{"n_head": 4, "head_dim": 64, "activation": "tanh_gelu", "norm": "layernorm", "attn_scale": 0.125, "init_std_qkv": 0.0431, "init_std_o": 0.0431, "beta2": 0.95, "lr_head": 0.00593, "decay_fraction": 1.0, "final_lr_fraction": 0.0, "train_tokens": 284000000, "steps": 4476}
Each number is 128 + 24 x the weight over its row's rms, rounded and kept within 0 to 255. Layers, rows and columns count from 0. Numbers have three digits each. The size before them is the row's rms in percent of the matrix's.

# down: layer 8 MLP down (transposed), 1024x256, rms 0.0486, rows 530-582, columns 128-255
# up: layer 8 MLP up, 1024x256, rms 0.0636, rows 531-582, columns 128-255
down530 100:132150118097115119144120144145143110142105111107139147106134179125079150148117112154164165101141072106109089110131086113125163122155135143102123144165083103111151059133130097135102133138128112157119124149190168109174138073112135157113137107092112095120140131137118116157132197111095109137122148127110124141130153136126122104127161102140102149152180139108098087098123171106102100163094
up531 107:142161106079117122112128156066081120137099146120106117185106173118134158111141108138137094139121102153160098128155134134099100111110068135122111135114145140167138127137143119105151111128139109125165103106159101131126088121100126120117076144142124168129166119095134130147163140126097147118138127153132159069174151154147153108106163169111115078145111146128138140142134177083132149139144
down531 103:126151146123152163168134121149112141111123116149097130140130109111152139060124100128148114137100073188164144112124127119141130098142097129158088138112102105124116157136125084147096154150142105167130121114153115167131119162125122157083061116127100145174114096127117085092135108144115114118113114124124106096129118120086136125119109190158131095144115152132109148187134145144099125151145
up532 110:121155146125137112134146090149123106175071154130169130120124135155137076151119141126138148133103070128158138144121140093115112119104110145114118146131158116163109135130154157150140137108105149167136087146161090138107133137099148118156105146130115185088137121121129134108122178122123112134128119159194149170141115123126107101101135122127185096139122146112092143120119144157134116119150
down532 118:100154140155129161166159203135139113138133119138139149100118103129111120122096069177113096118106135140085102108148109115139109124130084161116119131105157110118143167114116141132164171145138128138160138124161105143101134085106133143153098093137116098098125138150167108135107139117147101138135126145099152088080145109068107081147145091089119093113125122097120084125118138130110114139121
up533 114:116136111115089131152125092137097137155152115112086164149135196116104121140114129169112142140178118093179101129125123130141106107145129135143107145106151117126120155128112120131122080131099122077109137126129117099149118128106088115172093129096116156092123149138130093145090180147122099103149120164148105137173095137106145128133125101152117101121082133142167119136140181141111177115147
down533 110:097171120131133160119146108116130140144161117137114150120148134138105115110143144138084131145108127050152100148167093120159129083122194117109129109100123126133158137133149103132156157125138145087099146088121108125119137113126138110141121131147058164131109109120086131135115173133152118059160129127133147138128109118117126079108100109114109142132096084104130152157149106100117145151144
up534 112:099140134122104129175121096140089136135128107133113194124126107121121160149132123104136109130130086142136113122128133172119092161082110119096145118173111133095136086128134113121137153098159071097130137104134139109142132152147145156108120174120132090129133134162115154134073123119128126153185132128112140129137153112145126141137134118107146119054119122140160133133130161150134199123101
down534 111:109100187121125149130100139140092130123128103101115111166130089104157115145114124108105131116128121143134114126142134115150159111141171132122156099120110126122091178122130140122145128126160100127129140150169090166145142110129145168120116114131123156167165143075121089134180098139167150135155106091103166112158161141141116132125148141153112141122185137132135166071127126111110109124187
up535 100:138164082063078157095156094127116115118149108128114098081136132124105114139102138131154140110114106129138101149140138124158116150114113115139120124117154112116121136113161161123133120143130138087106098091147150083083114132149127125107093137170134147137158123142139110121091144131119138161135083122110148119152124139094153144069114118143136114140093155145129130140108164069143170228164
down535 097:114128142099131196096131067124144117119168153149080109153104125157143171138128120101129166128130099072136111159114103102156144132119175153110112133140117140117118120162124103096109138093111127127116111138129100113135121119136119129101126100091129138139120165174103076108101109116155184138135141093104130132110138139156142152116117100144131138136096121142145131102158102109119131098118
up536 110:085189111132135105143119112157140158154151127121133111160144156102120109118131104139108112112153125113168175136118150109138112106157137135122135121112137096123124188165142082184138111116129161073139129113137164130144108150126084137111104108117100154096152135171133141121139174156120077129118122118114147127127120145074132120109115140127133104150055123133143120097127120142110150118151
down536 090:091161133121159135120111095147097159083138140091136140149140113194130139138165170137106115075143138137121140169105144137149115150128255107137137117148123127105127129159122124160136165126115150139109101144114126151110129126126169157133117123130081182118106121135101110119152121120117134109181127165164109104125143109115137129139141128112088138135113105112112125129134153106096160127099
up537 102:125137094082110178166149155144108112109118122153141156166118097123089165088150111169131130139136138111106107158123146160117086101173105086117129114129117123109175130150141122064130092144125134144123120111126133090072126094132099090163136120101117114084125114099103138177142162123169082137153131096094096148123062105134165111112145113121101134141132157108112147107105158109111152158109
down537 105:105142115115122075143110113136060131128174159144132123132097126136161072148082128115083163152147121112118117107117132138131141119130158187122143142150135154123110112104122140124137159143137159096140120169128141140124195117112106129140145122163104076104121101115139120103093130132132162181109111107141095124116147097107140136139127137134119116094127179116124156165171142145075071144118
up538 091:107128138114110090141102112132131138143124134119151117117112135069157099153117102154109138150113108146159159110143140103172133085099141175104124144115112163148142135198142102166163132122117157113146122117150134147169112107098138092153072098128126129109127169128127105159083095169136144172143155101135121117138152112122148143153120087104126132113114052124180116102128097112132161128117
down538 098:126097153125128101110087142144095151101136104109120128116125110158145142125111137151107123078120114174157110129134116136119100152155236147125136157147122123108117093079099137111128127116141131136118121111139147125141149147106091151100170132101095094146115132126167081129121166091107127113099114099123112133143145131129108111108133130149162111105105133109105087172142130092150164144131
up539 087:113170093145107130107109113105110178170101146122107106088153139142129136145130116120089121133128127117148127107131110149160163163144080168135173113151139110132152146138182121143179106124074111147126110122118073136149147128153125131149108106122144158131104127166129133171104106091120128135132112140114093157131141117111100124148094105154143186124156142068104111090116161127133122141109
down539 085:113131120118090088113153143107162129112107138168137113133083157117179144137105132106145184122127140201114126086135081089105125124135124125143136166105129093144131112077133111100127114119148153107105129138136106108118116117092099122105129151120152151107137136119135070133125119097133141167122142139063111142138151122123112160138093138130161114161156144154111156146156100132168092118124
up540 106:111132131118117160146157114109136151100092106108107115104133122095138108141074135123151080184159129122136147100113135119122106113150139154150165161086100155117133147163160151146170138117126140122156154092156097135114130082136117107115119132163132134144144133088136159136119131134130130139138155107106129110116135151120143089128138127101129137122102156151120080167124116111152100164142
down540 111:173115153119108163151161141079122123142131176108126149138202134131114136145127154155151132148137126081110101131136141097154127119083143086125165167129088131128143162097166141130138149112144103121145149102127148131107123146109132178116098171083147117126125098134151154129146139147146166133115121127142093113092128146154143132125118127148120128158128141104087137090130147122092098143131
up541 102:100163080108132125113126115131119140151103164154157080113116148134129099131106096146115145080108097147112162144162140096133146111058133142114135150135118127113096107116096073115139073133129138133139128142134108128126152120088163151129128111095145137148118111099122114170131161134135128112130149140154161149088175114090133101138146132152141103132110145149145126143108139107143137106115
down541 104:102107128087103121087124147122165117122135143106152154112177130136106154148127089083146116123126125127126168097107148094149148117106143118146143105101136142134064168170148114115155125118167140089180104138123119135139117125106118164176141129099084146145153133138113107134127110137129123138128093098131111163116085126157116105111139157121143111114142149164117168167157178129100172144102
up542 103:116103129116116119129101122061103143148145149093105115107132131103128088161090142144129127132139159118127129162147149140142133164140118117140119159092120147159156133149118143136130128112144125129133106107176140077138137159141136080137094093152077161155134168171100136137120154128161063111096088111153134096135146138120183146155124128134178109166151069132119139147117171145155120142162
down542 100:151146091099101183143166135161156119136101115149148144139090152123133135134174151160127095127116118119123152121163139140143172155148105130133089140086148122122086152119115090141145103152090140139178113129113115136128117139148115173120122115112116105143103115093164113132083114164127133097151169155138101130130160117104100123098106109129108122118124146109129152123134115154072102137136
up543 102:139132133172165082134129095156122150132138160091114146141144118089153128114127126109134119096187101124108122120151146152107090151166105134133138131138117125119128143162111139157132113107152090113145127149146129137134155128160149140145095112155120097119116134126129082150124130122150116107111136105113121160124093123094190129132154114148101077121162087119081151100126165117136121145131
down543 102:169106120118118108163107116107140143141136105134133123123124140146116156133166074095084141144150190104162160111149125099129122151159140119154157125118143108177117130114158159130073159097137126109131189118082082098109159156141131170116097129115121137143097118112117130116097073131109140144107097141125144147144116112121133147100158130147121170125147095097141136103087117145128117104144
up544 094:139146102121101080155160135125135171138120159109142165125144127092091164098143139117130123158108138106128169179092151120149151083126123111125152098142150147111143156135149153157134106159123094094136124089149153115114127122130160134142116167088133157128161129145144144135097128123110104108164100136127153140114129110130184184140134145114110130121134118134137127117121153115152134125143
down544 092:138089167133115097134112111118119115133128139128115132123079112090136101114090126154106156104143141155145107103127107157095153136101132109091097144079081136162131137134111094109166103126148126186091190141105146122162127145124076137112126081140153164149144144134140129133119122183122146188109119129146129137149165134075137124155126117122112124153090136137135087153140109125143093159116
up545 102:145156120113122131141129118165125133142145149136086183127147153143152099133110113097146136155135134117159088085172137116080189121133114138106107149159108129138104126141139106125108154086097120121129100110141075132149169157133138143153168108070112170108100125159157119133113133106139167134122124129083129136120155139146163134162140129137122129115133144115159104102127146118180133116122
down545 106:116121105102132085146131143117090144127139133083119132142133136126153129136162113158126125130175124175142125207104140147122138109124149101157115114135151111118119142100130152092134159119117098125114091105104073155124103123124093124132183123124105128110124100141114124107155122156122082110105153139122130098127163120097095104117112164127127155159127166111152152110161095125135169121116
up546 098:090137157189130127205154099124123126174102148116139140108131108105109109142123164130139170137123159151113161091127168118118077096129109137092112158133122091104108087124147119135178141159142147090127150168123137077158127089116130153111143128142165108129118148111149155105101175136098093129127107111115155143141120120140141130076145077121104126121122099156156139140179106110143131143108
down546 089:130130134133096101157115091126137124116163113188120116114110164147118109087116113121132168153107097091188160131155104137112121131173103130131146183153129084086135159162139116111138149095151141142159128135123148173094157106130133151149123139095073094146137120129150121124056158109120122091123119115117129168159111160118162103106120104146115113131135101150147096121156116103163108111140
up547 085:105122127137110114158084100085153106132156133118144140100128154104120110100139126139126130151115129122089113165166132088148131097102137079150157162155154141148105149109101157138127142153123113147112138099137134157166138130124127124147134141118129132143094203096146087143163128134139093076128099087131125163120148080145162136075156141122156119142088138154126155170126121157114078160175
down547 083:103130126095129100124123146132149119101075141180169141156118134119126129156155138083164156157164125134149186119091100168147157146125089142140111149128106107081115098102150166134120109118105122121142146164182141108113121122140163095123149141152124151162125120122130125108127141153118156157139155147140079088139148185085131143154142128150107146116161155139093084117123132149148171141110
up548 108:126148102111095162116118082168140118158096110153103123137151135143082128105112127136123118150158100066129131123139132096099121175119130134131124146134138171123130103149130145109158104123151073127124134098127113115134120120103098164153157143165134098126125134133093145126082159117108163132168170095082107136138134107141148106145091087095121140088161101126119170153119106091140135160135
down548 111:133133083138091116056117097158112107125108123155173118152140131104135130118130064115139114125120142144116113100111085153150148148141135133138119086138145112108128114171143096110173121126115124156102122145125142120136136130179164096078099156111155146121146153148165171136146172132150131123110107160093134151099149122098121154144128167130182128133109099123137097124123100118160150134134
up549 104:101137126088128137163111089118091140121123104119179118107097136154112097117116092101141115164086138112108160137144165126099130164103130160112166109161133106118113131142100136125126118131131114126122094123090114115133155147119137087149112142113145144110105111124165102110136178101152129117142151158104142143130100117121152109144150118036131128102130105145094137129128121163165152112066
down549 100:119159140136169125154107110122144110139130072095084116123133112135126140167146132147156086117125124118106123125114185122100125106130103144164115106135144093120127115119176132130111120109101125148144102124166123118136184144126149126178107176135119128103116140096117141158124126118135148099104185164118127133113116142161091113172092106147130192117096132124107143110125101154108130138146
up550 102:091107111116145120090135113175101131182153156130086176097116128116099133129103132105132133116150157078123106162106114160151133114122144148100131141119111140133132139138107149163106117095093130150105156098165127124116156105095145069174131123105113157141095143135153085147150159136144129124164133126131156122185139139104144143141118136115181143134085079138131149106114139106150132118135
down550 097:137148123106109130134115132157114149143131144158144186100137127153153149144133116114140171123107092050122119128112115106171130118136194116156146167130094102122112094135137147141112100099154083160145102135133143110114159114159145137144138124125126118142129100126128172127137146186120095108132170170155115153146120106134066126126121170093099092116111135113146127102177129119089155157102
up551 098:129110101120111082094121152119143119131130152155095145083143156129142142086122069161145132161179079127131150187100142159107110104087124088093138119140158091125128116129184120117109069106078116110142110145088115161148158112150116068169157093138142131100096131112169150119109150148129120153115119150149135131177087136108140149128154144146110159125094126111174099149136147168100150101123
down551 093:141128141109136140143142136082139123152120137160131108144079111141164160115134139136144125101138126078115133110170122101121081097133093142158096103097124151169109139104084113153130151129124124115123122119136148135080138155104087149140185110100138137138144127094146118146140130120106095098124121159140141137163124124115154119099114144139108115142132101113119083121186116129153132117126
up552 086:094165104168150092143139101155130114128125155066142113087133143075150115130150064186134093091133110164154101146118121113160148117093105148163155124128157158133122141129143119159132097107121116094100086109183117128119138108107120113114117131125152138086188132107136128158095118120129092125118107107146136155124108136098114124111129146134133130116062132108143134141141148124151113109122
down552 086:148132145104132099137128141147142115116111125150147125163114113145097149152125172086123117131112099150126115127125136111155151106121253098144113163135144122089130089100141116116124142174143119080126125144109166104114123111110107148145107154121113135131089145135110111136130150101088118093099157099150131130134120144140107120141085053139156199122143153111154124096175124142116126102109
up553 086:113139107132109104160141098122150064146148143087123121127128089105149129108139138111116143117103158145152102137101146146154138101129109114131154074128173144123110121130141132131122076147132090116165070120165089146114123142117170116159143141141121142145129098101111090151120128112154112170103113100152131137180129168131178193137110099094085121086129132089133136171090129116155144118120
down553 090:137115125147116149116164135127094153093170117161129152140099198137113091168118142136139110133145140124103134147130102127098112138136125135142143177151104150137164128149079119113129128112126140109096153102098181108118139142129116119120126126124182101138078117122148164094123162145098137138156117155101125135078128139123104144091109097130137139166154114170145167101131095138158100154154
up554 097:143127127077101130144145105101085141108113137148105160089147114121127101090115113163139202084113109133152140145128157131144168083094143117149181111138134146128136140142168126132157127157181119121126094105135077108127118103109119075145131139093096125099155127119146160155132125123106114128135099113093139146174114143113129160125111112118135092107114144136142094142155132113121128136140
down554 100:140099156128109178108124130119121168081075123134113074148112132114135119107159102120107095107124130094103129128116204147121094124118201120163171144141123104127118154164161113162103114108123151101151142109140154143127163147152123135136081113116090089142092070148152119069126130145132114134095137116134139114130147101146149127116189118140119140121150073118135097140136096118111157168186
up555 105:163137120161118142139123127142106153161140128092104162094132166116091140132136103153147114125103113124149133161105139138133095105069133155096176108154138124125151114112174093134118115153116171081163102134125178123174095160131118102146082124136118117097149137138140123159113167140130123129139153098116148193079113097110152157098110135145138149138119060121120138122124125123129148135115
down555 095:114154133136107130114137119136122100150152131106140120121163137134158149159153168127116086144111128114138149110123099109134092084122251138092126113108156141130142162112129124128169145107131140151134121128153156114147146133142142103140134136140141091113099124082156111117163138100113136089107127185151130124132094117121126122136084155126170144122123139105163156149148136105109138146131
up556 100:154156141118133112143127123139150098118124118073124147102134132130138136095106092122159157076120081131172130156180150123135127143158118147146113109131139082150154158141131173079125126129125175123119109113185077097102151179117091139141099120130154153113127116130142108107158144102144129118129107112095129131103093110125149162126149127125164149114152135122135131101076093130137116146169
down556 113:120069152112167052151124124127130097136134111127138134154143137134149158121119135123166141133164119129119119109145088131132146146121120107127090145140134087131124110144106112134137100117135149146145170169090122093135147114121116188110133142126120125102153141174108148123117127111054074114105152137100150108150122080161127124146122123122131160121153135127162193097094122152146152146177
up557 112:141141133140139179161100150179076132151147130179169148150144146099169089152122100130138162165104132124165135139121150138158122126126135139129116120131106112104114145150109125130138107149146120122109135126116174113143147093101134100121123157120135170082103086152127110127136192131112118112168085132118104101100076191091125132130109140095141079160088139110127107076152115097128143126131
down557 099:147127099179097136147130141131116135169146151122148126082136121135124137189149128138136118145123129103135084081091167072119138129140239132152160110157163089137143133147161111110127120157145139113100114113113125155147103119095137082158091159121109157110158107107117140126126148104134105131140155150128117119106098123165154112127119131088131140136077071127123163109148127121125145107171
up558 105:125125164126098134135163148171125156138123138102091138106120139123116143110129119107130103112143164116129130141130132136129055131106117161117170129124132123125080110127161120131187142133182140110123137122128120103110080153071103131110118120143123106113093183124099162117119105156131138122173117135148123125135088133117097159154128117127098127084109169104166104168102128135141143126120
down558 097:129104119158100141125129124088129138117134128113112168128114083138085192135116156149136134183134110066122163133128136130124111093111128092110136140159126074112126103173133114108107138117134139084110137102090087107147136161169128140105176122123111162132116114088075129062119163129124155100091111122146138133121120123095151164162141150106085124132092147144116121162141132131150128073169
up559 097:100172123138087145158140128100112138120159127139163114138159131088170119116104143113165130139169116140156138143102153153101147169120145111132104102168174157120132141149137136082101154095117130109120141095178140104114165128175123117135116158132117144171151147164153152093134138123135113104098135114082122120096102149126117146159151099114172116187090102134119141136128118108153134127146
down559 091:157136127114116135123160094129130143165108128149131140122147150113114080101136080133123154100153184092083126141128134117137158135113082143152118110137090150124091108120123109121131082129106102133139121146102101098158128113133143127092086123086154134129113144141162093093109114188128157113131158136123124122109183136095115174115112088174134080135154116118135141152118110145121127115121
up560 099:107117154123071093154103129097132125083135167110132110116088115081157165123108091155107069181150127099121136104141126123130108107101087158104115155161117185142154158129104110097165146103137131093098128088152121163126141128111135132106139131128104157146175122105107155127132118126140142141141097159123135117155140135166130159120145143134152074110159113112132122160117106100121147141193
down560 104:129099145136156174100130120121137133087116126131203118131127161159144159129126135148112119090158145115180122141142095117138111119102176147116128122099130092089174124139101128137149125151114127174124159142120127134160154151147161122102156101106132098172117090104119119140153174155125133111134133098123125164141130102088083120135180149098123113163142101100129148103139082165139122141136
up561 098:143103107110118088143137080146070113126131126134124125083129144150080122161112133142142160085107144100133131143178104133120130122116111107119168138144143158082166118139191097150135126168080093123114115119153078116117159107142130110131100130157113118118119143097132108102114174116119114119116136123102130130139124123167154128116100149140132130094166152094117128119104144116141094125146
down561 093:124128119129150147177116166102152136143154087132097099157135124122150123088149121115148073136144138143106169160109154122151137140122113139159136124136153109120131174134137134118155142125114136165124113097106138100091114103159129103105147096119130135146137135126155114144101135140123099089168119112157125132105106132127098150150148105121112138151123117141079129126148151108100127053138
up562 109:103126129115121133120124110160119140140124170097143143123097105164130121101097113138186131134108114109164136163119167161153111135131104112151124148096167131135120185113168159122132119116178140054077172119143088112083138113109141109118083172130111198081164158094087146124118143154146128134119124098142133073144132148159151123099161144114133109136127121093101113132087158129114115138116
down562 104:140108109163088134157118130163111160174161143104132129159127125154141118139165110126127114114141122098126095111126106111167156092156130103136081138117104092095143165115111162140181139101168149092111120134172119148122151125123092144119123129143120135145117130078101121116158128159098130122116141118148087119150098119128116077166138162096139099166144139118115150121105192156122102137134
up563 098:133118092114103099112108102132121153139120111114166162121159140111118121173107085177172111125132148124159161115143171122116108111134123113136144127179139167090091153132118170183135110112135117129128139150123135153157128080142148168144156172119108156157137154111157129202107144114145087134152112162142128127095122116111127161162160139156142130125133097083117153090125090128124145119128
down563 102:107131204113120079143076111089169103136135107116125147094146143106153097114123115145068150121121111159123146102112095153128124090104119141108111135105106142111114161091098108064086125132136144127147152131152104129133104125113135108110113132121134089159122116148128122136144103121120198200126139123119129149134168181106093152114118128115134116180177164149176139153146155151099102153143
up564 108:066151121130124088156111139134116083152180127119100164113107153127148130148140184120128135123170135097141168159172132171113115144138083135093108164109123123108164121127133109056096131150140148119144139143105126122069175145100122148148122124166105163125119111146096116125149169096144103147171112135120134157127159127116167174100132107121157066135117130122152132156080140143099133096128
down564 107:155166143133128109110126134118135111131099114153110103111136116130095132150128104129130146076128131177138164092134128130138084109131183122098109104131135109135141122123096100145121150132131145127136104109122146147150180122107106120104146130098122093131177154077114095108118143146093121112077144118118146115138160139125106125118115167131154110125140148152129090125099139123148131124079
up565 098:121173130118131154177105122117125155167092127170121122111114119118096101111146109103115131114143065150081128135192144111113111161159113152111150130063105089143125141128129082137123143101140087122160137102111128099131128144103105172104162139110168173141158108137095132131133132142130141144125138081109167112110136108170179145099110109147113109124119131147131150109135115128153147129122
down565 094:094147142142103110188139130153126105092153157102113166090088158100108152164173164154155113119126156126145135133126139151184075152127131137141140118153167136126158107138112146117128094087153114093091097107108150156139122153140157125159098128087127131112100115148101131127123125101127121124127125102094104152106077104123160124188152160096116125112172127135129099099084119128147144127151
up566 102:138157120140113163132132115134114072131120134135165124181114152154087132156132119112157096128127149082159150173180166142073102156130130079130123165160151134143135141136106132074083128091137122096113157120152136111089132107112144109136122100145129171103137137120128126111107146124141094119149126116086106172168137127125196136114112125130167105107124134065147133154082112108144144133086
down566 105:180144122133130110105090098127126140174122141178182115166112076136146103143092166149113110068173145141149114118118132137158109105138145135127136091100118190160087143106127137154117095129139098138129102127088101147113127104162140145106142134132105137144135154142131110126139137146139133168112128101140148140155172096149117145113115105116126133129049123124095149116133113143127088165112
up567 120:135145119100112116155102115126118137154145112103133127084087118098130117145126131159109095124127185093140156126144131138080135084169127140096159133139161106130152098135155134167114160127112140155094104107113123076179122094117119061137122124175112142106131147172107128159107145116140151103131146087101139148092135137139148144138191141143169085141106083096132136170134132100150129158128
down567 134:127090120118115097104136151113119180154112112127170159124150146121115130129127109158128124131122116109157131109083140119090130163129087113095104117133134122118147094051157106121095142139123143118139155136142148116142116127111124124108136195165107136142081120117129149085101122066121150137116118140121122136155119128110134119112131130143152089102122137147164093147150113130135174079125
up568 107:092142180133131134144094110131118132145109146129139102148139150128127138140130176161116121097138108175142113107130141175137149132126135123148130131152164151167103162140140124160136156086120138132149123085169128136188151077099111172162095092124151152119132092114125162160078152101135110132143071125139173147139130107153120114115137124128115116107106110134122131137137113134091131125089
down568 112:139126111087126174121096140124118129120132158163117094173100163142158115157145154155141121166121089103088125121136107117109165118140123144116122114114152171159148124135142138147165160117118139101167071130129100142133119155087134070114115155154154138129155127109087130077099071133135142154134147130142164112085125096140180095118123127110106109140075112148142127126148159150130108113090
up569 100:116142100135087156115130092116127123174124136127101134152149163129112108127110127135097149126095111111130150162154122150121105136116107146116125139115135129158164106135151144158131139177096120125098116130175101106145114153093119154121115102123122165141116115130156143136138165134149133127147110160163182148101115100113125149133108085205130125085089108142164133130121080099144137117155
down569 099:142146149124124099117118140124093113131090161100111116100163125149114129149145159138141162138139112159097125097127099133129127139135100122118150172099129120141135095115097150137139127141097137141086142140150149114149099160098148128093117127156096104181140142101159116107132166199109117137132065129149121113132133104127135130125116112114140125126107161119124052092179124123108125133173
up570 096:156171165184143110129108135097137080108144157111174173150135143153151130090127113119164086162088106130157177112153167143116109094069132106125133172085074121153145106152145146108129136142147186103133113122164087119100120114107091094123129133164103143147139091152113163165124150155148087146127098123111103105064129167097125132128099106131159102098095144108153138144099135070112120158173
down570 091:160161117110049114125129130130106109151122114135092109112178096134110153134121100136138132156107143150120107094136116078128114194164098134096133089073145126113178118089140107124104165150169135128138130108116139147136132156157105149114145141113107110123145137124159099115127104101138129123104167153155127144116154115124140179120096153158132078111109139129131123123098126152168107074148
up571 108:106148093119115150174146147110076118141123103148139125114125146109141140123141120111137142143155148102153136106122152126119164118143114120133147114141136132178148160176177177170121151139130104097131103133127110136133135119140150127153104131143107171127151112121107162109093130102125108135156132134123148122157147159066166126130115146126101073125156154120112106106110140137140121144131
down571 110:136159115109125109109146115132158109105120112200138120122148143132118135118137142119141106169131144091163130123131116138128129141132092122111126166142151068160132165121105130147105107110130072150138119099121106120117102141125134124100085139136144110190115108091150085100101184184132120131152086117150138112117150101120151182090084137135144144135140115135129133106136141140084099119141
up572 107:109184106104137146129125150115073123126143171149130138121110070138105107125095072146161104155122147148165151133128127094119170120063114097109108142113119147139121165094123123119143122082127143156144126110155122132116163133096107123137129125125076170137141130109141151140144124110126105110157130116115176125121135098067141103128132126154150115098109110146155115104114166121105127161095
down572 109:121159109127178126149115139146169106129073160162131107140125079143116163113175135156140114106111128109117128124148119122102124154107113139125188138161132105125098098124150112133148162114100147112113117107164093126138134116127118144139134128142104152155112122101152152128114164140076127155145164151145127082124129128132128106163091125117136157115142151137118162117181114147123180128094
up573 104:148113121148106160131129109138117126121131099109187149160126118128118108116127132130168116155188201105141147108145131098127117093121115105048101119200120123099128130163199178158108130122126124120148162121110112136123132127137114163150140170124117140080095107092164116148144201103134091139151149138096147115105071119102138087119122126115121142139155148119140118150125124106146172132112
down573 107:122144133111143148201105136135155085148131159075092132156106173126169135133086085074133137123137153116167138112135135155153147120114172120140161148156145112125126123147121083133122135167103120136118091096127122147108158129148161151116156142146117118131153105147101106132116088165143167145092130141149165138117118150129097107091160097106026106112103114114139144097125100162152137122119
up574 099:101161100131099111150143087119095144153125181112139103117120104103112140154118150133158129133120136135128080166105151136127116120175123130127157122117109111147133145139112157165133163114129140144165126122122104135131148080137147079164124170173108094118092144128123121123112145115168129123126133138143101120130107124117177113159133073133130101113122090129118125120126137110136164150121
down574 092:141122101115131125138113101136124121073148111172127110110138132138101149122100126165170159173153149080116136137133123121104146145125113163123153160117111123118107113081127159183129101106130126143130113108149083132128093108137121142132099096131129129121139140115128153135087145133098100115136127127108144156149144160114128130105160093153056080131137118108111107124115116143095131098109
up575 125:111132150141145145141120104110092131146123138118108123128094161079145131103111144122111132159105110122153125105096156164099113100141115099123175150129129144092114149140138152087122117098170131122118123137140098082119135127104113119149090140134147100097156157155117098156128147147155113102166125076134120122129147105107130108164138127136126150148139133124125177089122121087134162122143
down575 154:086114159113123101099072116113122162092150122124126128167132113137142098094129129098107151139146115124108145108121140114128102145130074105151140124133137114086131100138109131147131159132093109148120143139122146112116129142136171124140134097144130145134151095133080127122119177131124155142135159108125129114140136117087128125136113110102161090188123144078145141117132099094114133132122
up576 106:164151112196164078159133081136121122149141162122142159089168146091135173114109150129151139133148110122150128082163110098152118104151127084140130135139168125067105121128162109105125096143163132101145093138133097110103112096162107131158094113119132119141151121119147127127136154105144120113143142139147143165108128124113111117144150071113127143143116121143122187091165149133125101142108
down576 107:121127178113104094131119105119178112155127114105123158140162128110105132174135091146120123142093132101104095132120079127131118099208116112149130142123084129134132141145090108141093132130146159113129114160119113144140095119075106164135130177151114157128155096138121131159125132163146108115115158161155115123131116119124094119128103146151126140069122138187153142128126112178136131144110
up577 104:161131129105115139119148073172121161130088161109105153142128156123128103100151139154127114121128072120142163086164132121125132138182108110160092095102107135156126125118131118165140143126092134132100108159161138120108117120150118094148092145144099146088168136203109143115157104165149162156134088157142129119155119113118155151127156112134108135112135115110151094152166089088153163156167
down577 111:143117110104101122135167121134114135156151111111107095127142162131160111105139133092092140116121147127118136118101127131070080156106154133113130126098122123133093137108095113126108096102143109113146121065133135102128162146103134108120087144160168153129160151134132116119141141144143104164123128093154136125136152126101090106102139155124126108150171147148122104134122143127131134133162
up578 102:063116118155136129118132112119129126161180136152131162091130157141140135122145120122143113099133101098152194115115117152144125148135140135102142101124142177127145133161128128147117110106127123107127140154123101097137174150168083093165124144101113116121162132114128177159102149131115135105163111180187130164134155150146112112115151130128115115060121122086120136132146137109165148123132
down578 099:127157122129118107105083151118099103114133091123105136158103183130128116092165165111133119119136074092112114124135060148142142101173166147107125114115151142157087153124113113149122094123137150098131125171166143156140153192094130100133112136125109135135149112097124116186145144109154151111166094149164126123132153121152110113154119148109156143124139141161101171105108078112108137129129
up579 104:128095101153134134086119149169086115107150160102137107157083142079142116107101117150150126137153108129115108159111117101128127138148131110111134173153099167075113156169160142128087110113163094125157151132122103147182129087126104183169179127118100167081086107137113167171146105105133129145133079076080122134143145116131131119137135125135128087132148154152084086098134096091156145113154
down579 103:145080138169114159169119112157145094099136119144158114099135133141153135192130118141119148127088105145126089125164131150091131168115147115111109127114155142129133145119109132158132121121117174188130092128112126122180115129139084145083169137125138066117123147101107161097110087131099151116130108146104134154115111149142099127117115159119147142133088113113103096130112095159155100134112
up580 109:078141166086123102108165087131125096104143175125143173132056161160115130137119095146159134160170125135126118160123115129140161083100114139156121148108097155115128114157111152130086156095143133118118111125149082122105141109150087133146082120131158126100126160098135149124110107165144143145149100126111133163118127155162122131088109093128182119145086176140120134080106145121173117142130
down580 114:138142104104121148105172105141152151130156091104164142105101091153117069126076146112136118122098144156154152127142140137124120134127132145086172117115119148143150128091113155126136121147089105172138144113148123145160118134140134116084115131147118116126090109139135152127098119067172087148079110146124149163158100097119126147179115163134127131107085130155097092153107082103104128096141
up581 099:141125097134140148154119138143128102159117156102123114114137132179123126185123101109114109114123092101146083148159146162101099164138114153143137138089119129133144163130126150118146091056148160132162099102115113086110114160072177160153134071164097156112116173127113110128117136131129133134109148117144131156166122108124145175116154115158107077108114115095166092140093096175147099162139
down581 104:134155138105118112096082152154145111146154133112120155128154108134109155046109150118116128157187122108170148122118138158119147134111099111165137127159131144148115098092075153131109131161128083111125092097153132116092095118131150129125108153113115146104155131129113081115146117130153107137125150154141171138100136123138128101121165125113106136082121140125151188104167101135115132100135
up582 088:103134152184113126121147155101123081156107128107125135166131117088095097113097133108119119126181133115119116161159146170149111144134148084126147187128126136119176106137135127121166115125138164159115078132107129103140197118132081142145106171112106145120122148108103124125138127066133145154124120085145170113105130087157152115104146119114104130142118104144115146116107153122119140169129
down582 086:117123133152163123107089120151160155115109173149109127116124103090095170116143123123153145107103155067099122107110149109151094124094098119180128129135129169128103133136125155127154108144125093102122099155113152170108165146127125133162123091091102131104177120141148140166131108135099124121101138138085122108147113174132115104151154114138169131126139169139107108139099106139100161116135